{
  "n_layer": 10,
  "d_model": 512,
  "n_head": 4,
  "n_kv_head": 4,
  "head_dim": 64,
  "d_mlp": 1024,
  "vocab_size": 8192,
  "activation": "gelu",
  "norm": "layernorm",
  "norm_place": "pre",
  "norm_eps": 1e-05,
  "positions": "learned",
  "qk_norm": false,
  "attn_scale": 0.125,
  "bias": "none",
  "tie_embeddings": true,
  "parallel_block": true,
  "init": "uniform",
  "init_std_qkv": 0.0181,
  "init_std_o": 0.0,
  "init_std_up": 0.0181,
  "init_std_down": 0.0,
  "optimizer": "adamw",
  "lr": 0.000577,
  "beta1": 0.95,
  "beta2": 0.95,
  "weight_decay": 0.41,
  "lr_head": 0.00313,
  "warmup_steps": 294,
  "schedule": "wsd",
  "decay_fraction": 0.648,
  "decay_shape": "sqrt",
  "final_lr_fraction": 0.0,
  "batch_tokens": 65536,
  "seq_len": 512,
  "doc_mask": true,
  "train_tokens": 502700000,
  "steps": 7671,
  "dataset": "wikipedia_en"
}
Each number is 500 + 25 x the weight over its row's rms, rounded and kept within 0 to 999. Layers, rows and columns count from 0. Numbers have three digits each. The size before them is the row's rms in percent of the matrix's.

# layer 5 MLP up, 1024x512, rms 0.0283, rows 310-331, columns 0-63
084:484508494508474496500509538501488469486417476454496550488521488482526510530509522537481557502540468498481498519531492489478526512492492492503483488510487486509491485540478510503517487524501472
094:455504550447473470511502526473498526527484478483504490494522509547485484492473429485563480473494481534463527509496508535503538485504453528484513499511488547501507457498499495498513470511512468
110:497470494481449491472525518501492514493509501501426507563488520449481506516496516525517506509516483532472469433489524490496524458480483545481497502528496468501496468472522506528506495536470486
102:509480485439507534500505492506526482545495515528503490521519488466504490507532477493504458531489511449542492502445478532488474489498488481487468483508469497479485533478507536511508467500488501
098:513518536485531543525533486482496553491509501463525480489541484526550531512512525487513477475517522532466486513466459505536473494507505495492441496502498498465503479446493460528484523521507530
088:453486486454491502502492502490504495506517485516484528517564487496484493482479470481496476465512496476519453458484480464480548568456502457511482458512531525470533532506490550482515486494501517
097:515487503526484494537495550487500518483466485484485552497500476492506478495513530503514462472487487484479485536540488468527474509485494520513496483521490529516514540473528510486500488482487540
085:425483493495520496508488511483494500455513505532535521498497546470528501461467463497518505502451506503498449512487484467495503486516542506464510503504480463524501458452469499466491479490491516
086:527482547468484498467527508523498457464537512516532490523497486466483479494523510517500509515490503500465529490528520503442501469500470463498479487528476473543485526457461499501514472496502464
112:479506471496470469507490505514483500508498461497453469497478442523506507488480513536485484513504437496477474534455505499470473469512504497506516470500490506457489518462492496492496523520471488
091:522489487466507504502476488468534458526510542523509472516526472492509510489512475514509518482515465497534522528487504503456529513497465507526472492461503515506510550481463476490489485508486526
107:519580523477479478526512522507498458527503540468511492535499502514543489480517466546500526479502488492486510469509539532470483502518515486506526499511470530477485498437489500510565528520485487
089:468478487474524490531550540482512451536491542489482514522469515456487518460546486487477471495477478503508513511491489476521517516527490496501526506488520487519492500453509490468474490508452501
090:484487495489487495502512563492530483518491492452499494507530491483474478466441516537478517507515500486489481509493502503491543517481521473525507487470488494476510477495525520509504491501487489
098:553494483481505498533510499498497489503530513468481493511499490495503467477501511477469518477503438506471484496537460528518490514513515517535515506537516477528498531491514491483522478451485511
084:519479509503489540495492538488506512504502526448528514511538485514501505513485547555504547502536489510522480500491467513504524513523505548546489498457488510472452553515544493479488507531497587
093:476457496510487498536457506448522474470487482480501515548525527469464511480546517514497523489507489521502483501525521480478502498487508492411463518484523511530508474535481484502514498543494473
099:471488534485458494501492554515472519505473493526534570538492509509484497536481514466536519467514481516517524531493530534539489491501482492491499477503541514533472531500518500506487482507461521
103:521499487458519499499444513507504461473501530522525495475479508482523493529483477463496513506496511501438467479544464476514470490543468530490467493528516472524467470505484482487507411530509515
108:474502489518477478528496505497497527503467506508498500509461531548530511507493543488530465450488480492486510537475489481514503480514513467450492484527496527519510505467509514514510514488460555
096:540508502479479497544493495502513528502468491475488478493546493553479520506529480519505503520494469422541476520540482475528479512504522502525539519513471494479481509444479501530486513484446504
098:526520478516502509501498484526517486520496494505504493545524495524457479425449505526522534451505442504515506510518484497537455513500491562535490490523484495519516510482535488527510455504494517
# layer 5 MLP down (transposed), 1024x512, rms 0.0251, rows 310-330, columns 0-63
097:499505487501478486507505498506493491531479518520530522480466497505496512467473468457466499522482503471531481503486485502565526509513494533488490492497504547493507492504500514537462511435531502
102:503512467510469491495523470524489509555463495492504505471494487495484516532455490463470532488488508442525504449525538474551526522511518506485534448514501493505523517449502471525508541491476533
104:519455490523482481454495508489489462545521528515501528460557499501476537505540470500497534536504501481501503477508480436471491536471507448495516457496466538544509461503520477483495491515529537
094:522541485478529486494494486501503470551479484514522495513529531468490511525522504478498499496457468472474496534508494525485542492513504448510532523527456438519534474548481561478491524518549540
105:509512524472535494510476514495516493461518536507501507505465486490484512500489479504521495511486525521483500502523498534469539505481512554494487525478527513501465501508473526548436514494507454
098:509502511503532469522454510508486510491483504518507542494486557500486517515531525531487573540531497482513495521504486511542507497513466512516505568491543502513515495523498488540535463463486491
097:498517501512569539503525494483468524529498503494476528484461489492548494506475518533509541473526492482438515487463501465479464506510471499514484521463457485491462477491522512510505496498486480
100:477499495479496508482514470537529513532497476437478470523522536473469505537518486470515478470542495436519520491476512495512459503468528502501517482479541509446538510520447526526505555478492503
095:452500469495504479493487487486521528467468505495515538532548535505515522503488498533500535492491485485474506514479501484525501482510508559501536507449550487471504542505506493493489530500466521
110:535513518473516516505503472513505506493510497514500487497497487517468545437495543500490479506517502494517516491489515449493522519492520453481547475506489518500534499544471475498542507510511526
098:556509523516427479480508528491509518473445452508518470484534513509496500532493484486539487502500494500494525495503489434530542490530459479514506521535491478462457512518471515478500518515531467
098:482469481472502504470524481487492518510495507495516451479517433475516545500518517469535470521491491523497500502522492468510486464498522535501482487526505533470509476483506492529496463465512498
098:484538505500484499494511566525507507487490494535485521481498499449508489493515540494507478503525524451465531503499498488549511532506501480475536508507444450506498474493493501468507519440465506
094:489512503522492522535503507534510498511547532520465528515475497534502472465520494471478487519546516495511500445459487499476461479530536494470575454486488512515492499505477499531544537476494492
101:470490528513506537504505494526490541499490520544490536548468520490499490460472522559511490525466525495505525497457551561524544503496544502505530468501538500494511498523518514538489485507457514
087:497547476466518454492469488531479493496530495489493520460464489541491509515546465486514475481475478499511485494502475495505487510499491479469502577519521478525476507457427516463540507517534479
092:525511512507490503496559514502468519564523509510496513449446512517497516516492506511493491505507491486447501483488443550555502550507469549528470524513492481495488486511477468459504540471503501
101:540538501541494545477494492441499501525459508506476454474502528490495506484544462530466481504526488482497495480552448494507536424495506505487498504491485522498516502502531485514542499525519471
086:483457472461512503506536548472514549458481530487517520523512498487503518499500489514542489486516494469531493512507514519447496513469437451526461446492526514503511517516487521538492528519487466
115:503485543513519487503499484499532526487528484480479516560508508503458499483524484513483542488461464488559527474547495514508489493508436505468481509469521512522520507515491559505492487500513480
095:504500509482515526479518484526458485534512516525466490499519493549522510463495528502521464494488512561485520461521469489497535492513513490438521484500498443498507489529510501454535519547495498